Part of a small language model's weights.
Architecture: LayerNorm before each block, learned positions, no biases in attention or MLP.
Training: a variant of SOAP for these matrices, 913M tokens.
Each number is 128 + 32 x the weight over its row's rms, rounded and kept within 0 to 255. Layers, rows and columns count from 0. The size above them is the row's rms in percent of the matrix's.

# layer 4 MLP down (transposed), 2688x448, rms 0.0822, rows 415-467, columns 320-383
size [105 118  91  87 102  87 105  91  92 101  96 102  99  99  99 103 104 105  93  99  95 110  96  82  94  87  95 114 103  96  99 135 105  94 112 106  98 101 120 110 112  99 107 105 110  93 117 113 105  93  99 107 104]
[[114 151 180 136  89 106 163 150 131 180 115 137 135 107 109 111 142 101 134 107 133  65 137  95 164  69 140 135 127  61 143 114 164  90 143 161 114 132  73 169 146 139  70 148  99 160 114 116 129 134  98 132 147  90  58 129 137 154 124  99 138 113 131 112]
 [153 161 137 170  99 136 105 105 194 150  94 103 123 123 146 124 163 100 129  87 150  80 164 118  84 146 159 117 127 128 104  77  83 124  88 121 138 136 152 173 119 129 123 139  93 157  75 111 148 146  99  93 110 117 159 131 215 104 123 108  97  86 171  90]
 [157 116 169  96  55 126 184  84 157 180 117 100 113  95 112 141 187 173  53  85 166 105  66  90  73 110  87 107 127 105 125 136 119  89  99  85  95 112 168 125  78 142 127 100  85 105  76 140 126 152 153 158 149 124 134 159 124  93  90 132 152 121 146 139]
 [148 115  54 139  63 125 121 104 139 181  83 166 155 127 156 134 107 175 154 166 149  92  86 182 122  99  86 110 148 153  72 112 127 140  71 120  86 148  73 104 153 153  63 137 135 120 138 138  32 118 121 144 171 146 168 211 170 114 108 154 110 151 122 186]
 [142 185 122 144  63  91 131 234  96  88 142 148  83 117 106 164  79 149 137 151 151 118 180 116 187 122 150 124 128 127 200 120  71 126  95  91 164  68 116 141 176 155 164 154 131 166 131 116  90 163 120 125 172  93  90 145  82 132  98 154 141  92 206  87]
 [113 101 179 105 123 165 131 132 145 132  82 169 138 138 161 136 156 142  99  92 105 103  66 191 126 100 124 126 125  97 140 157 132 142  98 125  83 140 150 107  70  85 141 154 157 169 109 155 117 186 151 182 121 172  83 141 143 118 144 140 145 141 137 117]
 [135  57 119 137 164 182 125 121 138  99 161 136 191  91 102 108 122  91 149 148 141 151 119 124 176 144 142 116  61 112 135 120 115 122 114 125 148 206  94 143 155 153  94 128 121 132 152  71  67 139 142 146 116  93  99  90 117 143 134 136 117 140 124 199]
 [178 121 197 118 120  90  87 163 124 140 118 120 103 141 147 135 188  60 119 115 160  65  92 140  89 168 115 149 119  68 108 151 190 157 130 185 113 120 109 206 136 168 192 113 126 104 140 140  95 168  92 141 103 103  74 100 180 157 124 133 133  86  99 180]
 [136 140 172 148  75  85 122 163 178 110  86 150 154  96 146 132 133 119 142 171 116 137 117  88  75  96 134 182 122 119 162  62 153 150 109  93 150  93  96 160 144 179  60 134  67  95 123 191 140 151 154 117 102 159 125 114 158  96 131 105 128  94 164 102]
 [142  88 142 116 122 132 128 124 144 160  89 163 111 170  81 161 164 108 168 165 135 192 116 100  83 193 120 112 147 114 169  96 130 112 126 120  72 151 176 144 178 194 101 120  54 104 116  71 136 150 114 146 148  80  79 139 120 152 160 121  64 122  82 140]
 [135 114  98 108 125 167 135 121 110 155  30 148 193 131 118 180 118 102 121  41 118  86 104 157 188 125 125 147 152 152 131 118  72 145  84 104 141 130 134 131 154  91 155 127 102 137 151  89 169 118 194 145 186 145 138  98 122 114  97 108 115 158 109 144]
 [121 120 147 118 107 111 113 108  80 114 146  88 155 100 120 112 116 133 154  83 128 129 103 132  94 109 128  78  61  86 127  92  67 116 131  96 112 162 155 159  98 113 129 103 173 141 111 101 114  87  99  90 126 104 135 102  78 173  81 155 107 142 164 130]
 [167  79 163 110 143 136  74 182 113 132 144 128 120  49 128 149 168 137 169 125 103 134 153 123 149 113 106 175 153 165 104 108 127  66  93 115 179 111 107  68 115 104  88 113 141 108  90 100 101 183 145 122 134 166 156  73 189 135 131 145 177 104 124 168]
 [134 105 148  99 150 142 135 127  81 132 146 176 193 158 106 121 174 101 115 119  91 103  78 148 152  82  99 174 117  78 122  99 134 123  95  95 112 159  47  81 143 119  87 148 124  83 108 105 138  98 113 102  99  99 143 129 115 111 118 148 168 134 138 181]
 [133 144  58 209 113 111 113 163 128 141 116  74 131  81 105 135 142 143 184  90 147 150 118  97 113 160 121 135 102 105 168 115 118  64 213 152 109 125 123  70 104 155 139 154 141 164 132 202 124 151  95 100  45  67 149 130 177 173 129 107 113 122  84 105]
 [147 104 142 172 191  32 100 144 119 109  65  66 192 109 128 183 167 130 142  65 142  97 130  84 180 145 176 123  84 176 133 119 104 126  93 150 177 142 140  76 167 159 144 131 115  82 147  89 150 125 134  81 106 134 166 169 147 124 127 116 133 164 106 171]
 [190 157 114 125 113 135 118  87 161 105 195 130 105  84 175 143 165 136  89 110 175 166  87 128 122  74 163 124 153 102 112 146  66  67 129 137 138 195 118  84 122 102 154 137 166  85 146 105  90 124 157  84 175 108 142  93 105 127 171 135  93  79 152  88]
 [166 112 142  94 139  91 159 157 191 111  86 116 162 103 104 129 127 155 147  62  91  75 119 148 152 101 139 194  99 137 143  99 222 103 122  64 176 147 168 131  80 135 150 106  99 148 121 141 100 111 197 125 138  75 111 102 116 183 186 140 129  79 188 163]
 [134 175 138 122 134  65 117 102 139 121 142 122 103 166 137 153 156 178 145 160 158 120 125 145 132 131 162 116 166 124 193 153 102 156 114 115 148 114 113 106 106 117 135 191 121 136 170 110  53 135 112 114 100 148 126 128 131 165 167  59 114 155 109  96]
 [139 160 125 128 130  88 108  63 155 118 135 121  98 120 104  59  55 125 137 148 124 133 108 184 158 142  65  65  98 115 100 152 141 201  92 101  98 123 125 126 154 165 114 132 119  84 149 171 113  79  70  35 106 132 151  98 112 165 116 103 164 119 146 140]
 [159 152 128 169 105  99 122 132 178 151 117 169  73 112  84 111  51  79 111 110 171 155  88 156  52 116  91 130  96 154 111 171 168 122 157 191 170 117  99 131 120 115 120 156  88 106  81  86 118  55 127 175 154 128 126  88 205 143 140 158 121 204 166  85]
 [170 109 119 133 125 139 100 152 149  80 120 139 141  83 164 108  95 150 110 106 150 120 157 161 116  96 154 127 157 154 114 151 153 117 113 164 170 151 151 138 135 178 143 155 130 120 130 119  87 131 150 139  63 160 137 125 150 154  83 109 114 140  45 136]
 [138 140 118  86 109 161 189 107 140 126  63 162 131  98 167 111 117 119 158 110 145 156 106  86 114 111 100 154 154 154 163 146  90  86 153  93 139 177  69 110 159 129  79 146 115 108 123 202 126 188 102 156 122  88 153  98 102  48  79  86 162 102  81 111]
 [ 70  91 117 126  97 116 130 150 169 174 140 123 115 249 133 138 100 128 143 175 165 118 139 135 142 199 183 121 153  95 138  49 135 136 138 105  98 228  81 184 166 177 129 107 193 115  73 109 129 139  93 125 107 172 115 185 120 152 126 129 176 177 125 144]
 [139  81 127 127 150 100 215 153 157 148 113  67 113 103 129 124 168 149 131 154  93 188 129 119 130 136  86  92 179  61 145 124 140 112 156  66 119 153  87  84 144 105  76  55  97 103 130 133 118 103  71  87 142 139 176 134 116 200 104 129 131 128 131 141]
 [126 151 154  89  85 156  99 114 112  96 163 137 124 106  66 155 134 187 128 179 114  53 160 141 168 144 115 118 111  61 128  93 101 117 117 122  59 102 115 131 159 100 145 145 166 105 127  78 156 105 115 126 175  96  63 159  75 169 123 138 148 128 121  86]
 [119 144  95 155 107 135 129 129 104 101 114 126 102 149 122  93 116  74 138 138 141 158 129 166  60 173 152 177 109 155 110 124 158 147 173 154 122 169  66  90 136 134 134 149 128 145 122 163  49 120 127 133 126 137 132 148 166 143 127  98 117 134  68 109]
 [140 170 151 147 171  77 106 192 141 143 105  98 125  97 110 169  99 112 128 121  62 126 146 136 100  97 144  83  95  94 125 149 116 129  90 163 102 170 118 149 133 144 102 152 116 150 125 148  89 150 111 212 116 128 127 146 178 167 167 142 132 119 115 144]
 [ 64  93 135  61 151 162 157 207  97  74 148 138 100  98 117 164 155 110 120 108  70 138 138  96 160 123 112  96 147 195 108 204 171  68  97 120 171  94  27  73 158 138 121  74 165  96 125 154 127 121  87 104 134 143 184  97 158 131 131 142 171 171 106 128]
 [118 168  98 120  65 129 134 133 193 169  99  95 148 108 112 136 142 148 114  67 131 166 119  82  74 118 129 169 165 143 120 100  85 125 108  65 114  85 189 169 107  94 150 122 148 117 126 140 127 128 123 110  98 125 207 138  68  77 118 161 109 175 170 144]
 [180 121  89 147 144 121 153 103 183  94 139 122 154 101 157 131 123 110  92  94 173 127 103 108 132 165 149 111 108 142  88 152 128 184 123 119 189  80 163 151 123 148 144 127 178 108 171  96 180 186 135 173 124 118 140 148 104  74 179  60 178 178 156  78]
 [146 119 128 139 151 136 127 108 105  73 122  70 129 124 132  89 104  65 197 137 152 169 116 116  34  91  81 138 134 148 133 174 109 134 104  88 123 154 159 124 107 184 176 115 113 106 137 165 143 182  85 160 124 126 161 181 158 138 146 106 140 153 112 132]
 [151  74  93 147  76 133 159 169 153 120 158  90  49 132 206  92 107 119 124 145 104  71 131 134 112 160 106 160 111  79  83 134 127 122  93 120 158 148 155  78 145 167 112 125 101 161 137  98 153 115 126  97 117  97 134 102 142 162  98  87 178 211 177 134]
 [158 152 125 172 124 101 181 178 171 124 134 186 115 179 152 130  86 111  72 132 137 201 174 171  93 164 122 145 169  89  87 201 118 133  84 145 116 178 136 131 147 113 100 150 156 104 174 139 110 167  96 140 128 185 123 158  99 107 173 103 108 157 145 147]
 [154 166 122 155  96 152 195  67 199 157 123 100 113 103  50  73 151 148 172 121 121 128 131 142 106 132 155 152 100  64 114 112 120 145 158 196 120 132 154 157 151 108 130 130 101 136  56 160 134 122 129  83  70 149  69 101 137  94 102 126 164 148  95 156]
 [ 79 131 146 123 141 152 160 164 112 122 102 146 108 105 112 118 116  73  90 126 101 157 119  68 129 152 121 141 156 105 112 156  91 127 135 180 171  98  84 179 109 127 201 156 122 158 127 152  92 123 116  48  95 194 138  77 132 129  94 103 171 121  93 102]
 [177 162 157 112 156 131  81 191  94 121 155 213 157  83 135 152 167 115 171 135 118  77 120 164 108 128 156 151 105 107 190 116 142  96 128 113 112 131 130 140 170 111 136 101  75  90 160  94 176  76 130 153 134 154  48 153 171 118 134 201 101 123 110  98]
 [123 147 121 100  78 168 192 104  98  93  67 159 128  92 116 131 115 144  88  72 116 118 147 142 148 132 145 163 128 104 164 178 156 134 126 118 117  90  57 103 199 199 133 129 177 146 109 176 103 100 218 106 134  73 177  93  96  62 122 129 176 120 157 136]
 [127 189 131 147 130 132 175 111 133 127 164 131  84  96 112 155 114 193 160 144 135 145  61  95 154  99 132  84 100 119 121 132  88 114 144 188 112 144  80 139 107 164 142 119 155 109 195 167 165 117 134  74 183 147 157 111 143 131 142 126  92 151  62 138]
 [116 129 112 129 125 149 102 100 125 145 120 120 128 148 183  79 171  80 132 112 137 120 134 118 165 142 146  99  81 148  60  62 136 190 200 192 120 141 101 104 111  78  93 104 129 144 155 118 122 140 120 129 167  48 110 117 141  65 128 148  86 168 138 134]
 [153 149 159 158  74 129  88 152 176 131 181  73 122 150 177  99 106 119 178 111 123 122 110 140 139 126  96 137 150 152  57  83 138 179 144 122 127  83 178 125 118 166 141 170 114  93  74 150 149 189 118 104 144 130 129 159 120 117 166 121 133  72  81 111]
 [156 123 157 137 130 154 121 156 158 126 118  92 119 137 117 125 102 121 154 139 160 175 114 133 131 203  89  83 140 173  73 136 105 133 120 114  89 146 166 138 107 121 151  99 152  66 234 142 153 160 158  61  94 137 106  94 163 115  88 111 127 130 198 165]
 [105  66 197 103 156 167 112 117 166 145 159  57 139 183  88  75 206 124 140 198  90 154 173 138 110 121 152  88 120  80  91 144 155  86 137  79 120 123 148  53 132 154 156 137 138 172 145 126 172 118 118 159 139 124 130 118 120 139 126 167 174 114 148 160]
 [124 127 135 100 124 190 139 122  99 147 186  95  93 120 151 140 127 119 128 175 144  93 161 102 130 108 149 149 115 133  75 131 108  94 132 121 154 180 125 123  99 138 128 138 166 204 111 157 122 127 169 106 151  88 147 105 109 110 122 148 140 196  91 159]
 [167 141 134 112  59 162 131 115  76 152 115 169 139 169 137 108 143 133 110 109 102 173  99 150 170 113 154 160 180 133 169 144 218 129 157 110 122  81 188 154 124 141 170 117 164 146 118 129 129  72 187 118 109  92 104  86  91 157 134  83 152 104 162 137]
 [ 99 130 113 142  96 126 126 115 154 154 136 153 188 160 142 110 114 129 120 153 156 162 113 150 117 110  82 118 105 135 128 131 120  92 134 137 126 146 101 101  64 117  63  53 117 175  88 114  81 204 180 138 183 134 179 183 174  97 113 104 185 152 112 129]
 [162 133 138 113 123 165  73  73 119 157 181 133  56 136  97 105 119 144 151 161 131 157 136 168 148 159  99 153  79 135  99 186  90 108 208 135  73 139 200  99 180 104 166 166 122 105 123  86  78 167  99 152 142 175  61 114 179 196 112 170 129  70 140 165]
 [103  39 118 171 117  78 123 166 162 119 103  52 134 153 157 126 155 115 134 226  85 162 114 153 178 166  70 170  86 106 143 131 138 105 119 121 102 145  88 133  98 160 128 133  41 116 121 133 107 100 177 124  99  90 106 131 124  69  74 106 147 136 143  79]
 [121 106 105 133 160 124 149  98 150 141 122 129 146 125 138 127 158 156 164 143 135 147 136  83  93 145  98 120  62  43 130 142 115 123  99 144 130  75 146 144 151 173  31 107  68  92 135  82 167  92 105 106 137  68  87  86 160 104  16  74  71 115 103 141]
 [118 133 152 133  90  82 152  85 150 153  99  79 121 120 158 105 116 101 107 111 108 127 155 148  94 138 131 199 178 111 101 114 231 134 127 101 107  67 136 112 131 136 129 106 155 102 189  86 119 122 118 117 137 105 133 160 153 170 100 114 169 152 183 118]
 [167 144 136 140 130 150 132  37 118 175 112 109  91 123  79  75 139 136 151 106  95 136 162 165  72 112 102 138 121 155 128  80 200  88 124 146 161 129 104 111 166 165 103 133 158  84 166 173  94 118 142 187 121 137 106 140 139 117 111  89 123 157  99 146]
 [166 171 196 158 105 126 148 143 127 127 164 122 130 161  88 101 133 123 130 155 173 168  76 199  80 123  81  98 100 135 128 141 136 148 128 152  62  87 160 132 110  83  70 144 125 166 176  92 135 156 126 105  86 121 119 117 173 142 117 110 173 161  90 128]
 [177 108 146 139 114  95  92  88 150 152 133 175 183 142 160  77 131 151 120 114  78 144  97 108 147  79 123  96 144  72 170 117 132  97 129 147  96 195 114 109 176 171 145 135 135 135 122 148 149 101 126 239 153 116 117 101 115 170 150 164 213 192  82 146]]
# layer 4 MLP up, 2688x448, rms 0.0822, rows 416-467, columns 320-383
size [102 108  82 103  90  92  90 105 102  95  86  90  90 102 102  92 114  94  97 108 107  99  89 103  92 102 112 118  98 100 153  94  94 136 104  89  93 122  97  98  91 106  98 128  92 116  99 104 101 101 103  93]
[[161 182 145 125 128 136  83  68 148 146 128 132 158 121  77  88 146 102 119 102 100 122 115 112  75 184 176 197 146 125 124 105 166  50 161 105 134 137 116 124 135 158 147 119  72 105 149 111 130 107 160 114 139  89  91  82 129 145  64 165 123  94 149 162]
 [ 68 152 168  88 149 107 165 170 129 113 147 129 118 215 165 147  63 142 145 100 107 155 153 129 172  96 154 163 141 143 130 122 132 142 135 163 129  87 117 104  66 157 131  95 100 117 115 102 155 109 138 111 114 133 105 159 139 136 105 101 143 144 173 145]
 [133 164 119 164 164 176 120 137  89  72 137 146 181 117 123 107 105 169 138 103 143 111 154 107  93 106 109 121 129 115 147 111 137 136  99 101 186 120 167  90  87 162 140 140 164  91 132 155 181 146  98  95 155 124 100 105 179 103 146 137  98 153 117 137]
 [ 77 204 116  90 128 166   1  91 109 165 114  99 166 160 123 191 107 169 129 100 105  97 160 168 103 160 120 132 108 125 117 168  80 186 141 150 107 136 136 118 120 129 118 118 148 135 113 171 140 124  82 136 114 145  51 103 164 103  95 152 129 136  64 190]
 [134 149 106 101  90 115 159 111 167  88 192 186 180 126 116  97 161  88 102  82 102 169  89 120 166 114 140 109 185 126 158 159  93  93 101 108 190 110  98 154 146 122 146 170 157  94 141 161  70 105 153 121 124 123 133 122 173 135 110 121 121 125 109 157]
 [127 163 154 150 108 168 160 152 131  74 113 156 124 128 100 143 114 135 189 125 135 145 190 127 125 157 172 119  45 110 189  96 119 152  96 146 106 128 158 184 137 179 159  98 151 130 123 120 166 129 106 141 172 135 101 143 113 122 139 184  73 101  67 101]
 [106 179 131 126 148 123  90 169  60 130  97 157 108  78 109 154 137 120 111  85 151  90 185 153 214 146 129 116 120 169 147  98 142 114 154 130 154 121 156 126 179 137 158  98 169 178  94 174 123 106 134 146  98  99 123 133  87  92 124  92 115  97  97  80]
 [104 148  83 132 149 182 155 153 139 123 154 158  93 215 131 139 136  91 194 128 159 136 109 167 177 164 149  77  93 169 123 123 113  87 145 101 115 187 152 141  90 110 148  71 108 183 136  66  62 133  89 146 119 147 121  58  80  92 142 103 136 130 133 116]
 [176 156  63 113 158 152 117 123 126  75  90 156  95 163  58  83 172 137 101 115 110 153 114 109  88 107 149 119 143 117  83 127 100 119 149 145 175  48 139 105  78 164 123 128  84 142 112 122 122 108 113 168 142 113 114  76 103 109 151 165  98  98  94  52]
 [112 131 110  94 129 219 105 185  95  59 180 135 144 102 132 102  87 100 120  80 114 152 168 137 122 113  87 106 131  95 144 204 133 122 169 137 114 117 141  84  78 145 148 167 101 115  98 119 167 124 122 128 150 170 146 120  67 147 112 128 144 152 139  99]
 [ 32  65  74 101 119 153 133 137 100 156 154 150 114 169 107 108 196 133 122 100 121 149 181 152 145 101  88  93 128 105  72 119  84  58 127 106 126 104 185 162  95 177 137 146 159 161 150  86 154 116 139 135 115 131 123 173 141 120 105 121 139 117 129  62]
 [114  97 126 154 173 131  98 133 128 163 143 148 115 118 101 145 121 158 139 109 149 178 184  89 108  89  77 115 131 122 102 121 144 167 117  95 135 146  58  99 116 135 141 110 110 142 118 176 156 142 163  96 124 141  96 106 181 116 135 114 103  87 113 162]
 [153 152  96  89 117  92 199 195 145 144 158 130  62 136 163  64 100  62 162 147  42 101 134 153 116 117 140 110 118 159 150  92 110 111 167  64  92 147 130 184 143 108 115 136 151 131 115  96 122 110 119 138 155  96 116  65 121 150 127 201 113 134 133 168]
 [117 111  87  93  95 137 118 156 149 104 120 106 121 141 103 109 142 171 134 102 156 120 166 174 123 126 127 137 154  81 178 128 144 122 111 103 142 132 134 158 154 148 130  69 182 131 170 136 179  84 111 113 166 140 126 130  71  90 159 160 113 126 124  91]
 [133 166  93 127 155 171  76 166 134 138 144 145 169 131  90 122 136 155 101 146 107 164 103 160  51 190 178 149 116 163 147 138 187 169 103 127 136 106  74 135 123 118 128 162 130 145 139 130 122 138 111 120 103  98 127 158 145 125 134 158 108 178 102 132]
 [187  93 100 126 172 100 101 129 131 145 134 165  89 101 108 144 107  88 121  87 134 196 104 100 158 113 150 162 136 118 106 139 133  45 187 108 114 137  96 102 135 157 153 129 134 204 175 192 116 111 135 151 154 103 126 190 145 139 111 155  50 105  93 118]
 [ 93 104  82 109 158 163 149  75 105 152 114 101 156 116 143 114 127 102  51 152 151 122 120 192  93 150 129 130  90 103 119 103  53 135 114 105 105 124  92 144 159  98 137 133 110 114 103 140 192  90 103 121 116 127  86 132 122 134  80 140 148 172  88 105]
 [162 101  93 159 122 145 123 177 233 129 118 137 150 127 149 156  62  91 111 109  89  98 163  26  67 163 160 160  98 114 171  96 151 131  83 131  91  93 103 169 129 145 108 147 149  92 149 171 174 158 144 101 146 156 145 112 127 116  67 142 178 105 135 154]
 [131  84 214 157 118 107 183 150 151 133 163 142 134 128 124  88 195 147 113 155 122 121 141  76 145 123 161 175  79 165 111 150 129 127 116 125  74 136  85 149 126 173 118 119 119 173 141 114  95 132 111 155 118  70 125  87 107  91 146 107 102 147 128  85]
 [154 138 117 116 129 135 165 139 111  57 105 183 180 124 132 143 191 172 128 140 176 143 106 132 151 195 205  93 108 157  78 126  79 118  95  92 130 115 154 146 127 130 148 144 161 134 114 100 130 136 108 103 120 148 135 125 112 119 101  64 154  84  15 184]
 [106 127 172  80 184  92 158 154 157 157 156 106 112  95  94  74 158 148 194 192 112 152 126 143 158 109 191 137  79  93 103 163 199 124 150 162 160 102 135  98 130 129 103 121 164 116 162  96 152 114 102 127 143 145  85 139 145 151 130 143 111  74 143  80]
 [ 80 167 141 130 106 111 152  92 147 161 179 145 173  61 121 145 159 147 154 176  86 192 190 164 137 186 102  68 117 178 125 115 153 196 110 117 160  92 159 178 104 155 157 124 132 117 163  84 140 110 181 158 107  86 151  94 117  97 138 168 142 148 110 132]
 [145 122  99  91 153 160 163 115 108 117  92  84 133 116 108 162 171 154 115 101 133 143 112 100 161  56 100 109 158 149  94 181 111 115 100 154 154 137 136  80 115 100  66 137  93 152 133 107 114 111 129 121 136 115 186 113 114 129 129  94 128  68 144  92]
 [138 130  78 160  83 152  72  89  26  83  79 104 145 116  94 146 115 162 142 130 152 141 137 164 153 158 123 113  84 151 150 137 123 107  84 117 122 131 163 124 144 136 118  98 118 145 124  88 169  97 159 154  67 127 127 130  96 118 102 139 134 149 116 162]
 [ 90 121 164 126 156 125 165 182 159 114 125 107 100 178 104 120 107  80 117 105 137 170 136 143  46 105 127 157 166 171 139 160 161  98 156 103 168  94 135  72 150 120 144 130  74 139 140 152 118 117 150 135 105 120 165 100  77 109 115  73 105 129 158 148]
 [144 130 121 110 121 123 121 106 111 107 114 164 179 110 196  85  72 123 149 107 129 122 163 106 113 100 155 128 145 126 153 191 102 121 118 133 109  83 136 172  66 166 111  89 106  86 125 128 130 139 131 132 106 131 150 109 191 203 132 175 172 108 137 138]
 [126 142  70 135  94 127 117 121 143 117  89 136 141 119 117 129 132  73 112 101 102 173 103 117 180 139 140 130 158 140 116 113 123 185 171 133 149 207 102 167 179  87 136  61 150 113 167 123 159 100 114 158  93  93 151 120 165 108 133 138  98 150 151 165]
 [124 146  93 161 185  73  93 139 180  82 131 166 132 119 157 107 119 134  84 138 126 125  96 157 118 150  94 131 133 149 130 178 142 138 136 149 173 153 154 112 120  56  83 117 123  89  13 136 142 103 118 182  73 162 116  95 133 102 136 160  92 133  84 116]
 [105 169 107 125 113 113 137  67  51 132 113 156 128 150 130 139 126 112 101 107 178 157 158 163 164  98 115 112 134  65 141  64  97 150  94 113 172 124 139 166  96 113  70 178 137 118 102  86 121  75 179 125  85 165 101 116 154  71 172 162  94 117 141 153]
 [149  97 152 134  58 102 107  63  97 155 157 130 112  93 109 127 115  77 132 156 103  96 106 143 105 132  91 121  80 117 154 103 160 145 148 122 129 211 113 130 106 113 120 124 117 154 142 142  92 217 107 139 144 149 107 118 116 165 108 123  74 126 162 121]
 [100 150 125  61  92 132  94  95 128 120 130  52 101  66  94 131 136 158 163  49 176 100 184 134 118 152 110 110  69 134 172  87 134 150 167 144 100 166 117 130 104 172 150 117 218 165  79 116 107 138 123 148 132 166 100  86 102 132 174 127 140  89 150  97]
 [131  93 111 130 109 203 108 182  79 137 127 110 142 180 106  85  93 139 115 123 122 148 144 161 110  78 162  86 158  83 108 114  53 140 166 133  68 136 166 109 201 157 158 124  94 135  89 172 121 138 148  85 125 110  94  67 149 101 111 138  98 103 152 112]
 [112 166  71 101 129 118 150  84 117  99 125 111 174  79 112 109 163 133 125 163 160 103  89 138  84 103 120  71 121 139 147  79 148 167 190  98 161 129 152 106  64 134 107  83 138  67 122 172 129 112 131 128  95 153  61  97  59 101 115 112 111 108  82 111]
 [125 136  93  71  46 119 176 143 208 116 114 140 174 158 118 115  71 157 142 160  97 135 187 124 145 168 144  81 150 127 152  79  73 184 146  85  95 121 156 203 158 145  87 175 184 122 128 177 107 120 129  95 133 115 106 132 158  37  46 125 114  86 102 102]
 [131 177 160 123 108 141 145 128 114 160 109 140 199 114 156 138 134  82 136 143 105 132 101 125 147 109 197  35 161 109  94 181  70  84 147  87  95 188  85 113 162 135 170 104 129  98 175 242 164  72  69  91 134 192 170 128 119  93  25 131  96 155 111  99]
 [154 112 139 140 138 149 175 149 119 119 164 145 127 134 156 121 134 132 118 117 118  97 125 166 125 123 170 157 129  99 136 109 185 195 114 102 130 136 110 153 138  81 157 130  94 105 171 183 113 149 136 123 141 138  72 170 145 154 162 151 136 111 164  90]
 [152 146 154 171 178  94 127 143 114 171 161 133 100 139 134 171 138  84 102 105 162 118 123 118 202 164 194  98 110 130 123 132 145 111 152 164  91 143 136 160 126 169 174 137 155 189 116  72 179 132 122  97 151 181 189 126  81 102 188 126 140 152 159  94]
 [134 132 120 129  85  98 137 120  72 136 220 134 151 173 105 145 128 116 122 146 140 115 153 159 204  91 148  52  81  88 133 135 114 179 204 160 101 116 139 140 108 124 127 121 179 155 185 123 172 142 167 128 148 181 101 125 104 157 157 161 129 191 155 131]
 [124  58 120 119 106 101  79  99 159 126  46  91 158 141 176 170 111  81 115  74 137 181 214  85 152 126 147 128 127 120 170 148 170 155 175 197 116 154  80 114 160 119 183 108 164  96 145 181  91 104 129 173 118 118 128  94 160  91 230 156  90 109 191 106]
 [125 131 120  84 101 122  87 143 115 133 145 115  89  81 138  86 143  95 136  94 129 132 136 148  85 155 137 132 153 107 119 136 130 143 175 154  70 130 105 161 117 150 152 119 150  79 131 130  95 141  79 119 106 157 150 149  83 166  70 191 135  83 168 104]
 [131 162  95 133 111 138 135 162 126 143 129 155  55 155 118 133 110  87 118  71 158 113 166 102  78 111 147 128 156  46 157 122 123 129 112 110 132  74 126 153 110 124 144  83 133 138 171  84 131  90 181 171 115 162 143 140  52 150 131 202 112  93  71 141]
 [113  63  86 129 139 166 142 124 145 135 122 113  53 133 114 123 171  81 118 167 145 161 153  83 167 128 158 110 106 126  94 117 127  64 114 151 108 133 119  95  40 167 103 130 112 140 106 104 101 154 125 125 144 111  66 105  88  88 141  83  80  99 128 136]
 [105 141 149  62  91 113 162 135 185 146 145 156 107  80  79 134 150 137 137 122 131 111 166 163 115 183 180 152 132  78 110 133 192  66  97 126 105 102 171 104 118 134 166 220 142 147 143 128 145 134 172 131 164 147 135 143 177  92 109 130 107 125 110  99]
 [130 167 196 108 128 120 132 184 142  86 150 105 120 112 116 168 152 134 114 126 142  69 152 137 116  96 127 103  69 101  91 107  52 193 155 128 142 135 126 138 106 203  79 149 132 130 156 106 174 193 104 173 106 122 135 141 128 107 117 160 165 129 124 120]
 [134  39  85 162 112 149 107 153 130 127 137 112 127 165 169 122 176  94  94 105 149 159 148 130  72 106  83 136 169 189 120 110 152 197  86 101 128 124 109 131 139 143 167 108 111 127 150 132 176 115 107 109 107 149 124 102 143 175 165 168  79 180 149 147]
 [103 135 130 150 102 102 184 162 109 163 110  80 148 126  75  66 166  81 110 194 123 134 113 170 135 107 151 119  99  97 101 147 133  93  91  51 141 165 151 151 144 123 130 167  58 161  99  70 120 135 123 140 133 182  84 148 143  96  79 144 144 144 141  89]
 [106  76 176 114 181 111 138 118 134 130  92 121 149  84 158 112 135 101  87 144 150 172 120 153 174 128  97 128 145  72 138 142 147 196 144 131 124 112 148  88 124 157 139 171 134  85 168 103  76 178 151  87 139 148 169  93 145 116 117 133  53 114 143 127]
 [121 131 111 137  87 114 189 154  64 117 115 134 171  80 165  79 182 159  56 167  86 172  53  95 111 123 128  87  94 139 120  86 118 134 200 146 124 136 161 100 129 141 156 160 136 114  95 137 141  99  81 150  90 211 130 102 148 134 219 132 153 115 125 104]
 [132  86  69 126 156 123 212 117 117 158 188 142 121 142 172  87 136 155 158 145 129 151 138  98 142  67 112 103  92 144 121 126 107 130 114 163  70 164  82  86 197 172 155 135 147 163  41 128 133 116 120 131  99  93 159 163  82  66 130 151  73  63 151 126]
 [140  84 162 101 184 102 118 124  98 152 101 189 171 143 173 107 120 136 112 135  64 139 110  91  94 119 149 181 177 126 171 143 130 138 150 135 139 142 130  98 134 133  88 135 171 116 143  95 122 128 119 117 189 138 103  92  87 121 159 155 144 138 185 119]
 [133 117 181 108 118 127 140 120 119 107 140 111 140  46 143 157 113 133  91 118 149 169 142 130 171  99 129 135 154 133 155 174 106 146 138  85 221 179 145 123  91 126 135  66 126 103  69 123 140  86 106 153 100 140 106 122 134 146 225 186 141 146  90 141]
 [151 173 124 128 129 136 102 162 118 126 117  75 138 136 107 146 165 169 141 192 149 142 133 124  91 143  69  88 156 128 128 134 126 102 103 107 183 180  87 143 120 121 165 127 128 172  27 118 182  47 129 166 112 143 134 157  96 120 141  74 142 116 121 126]]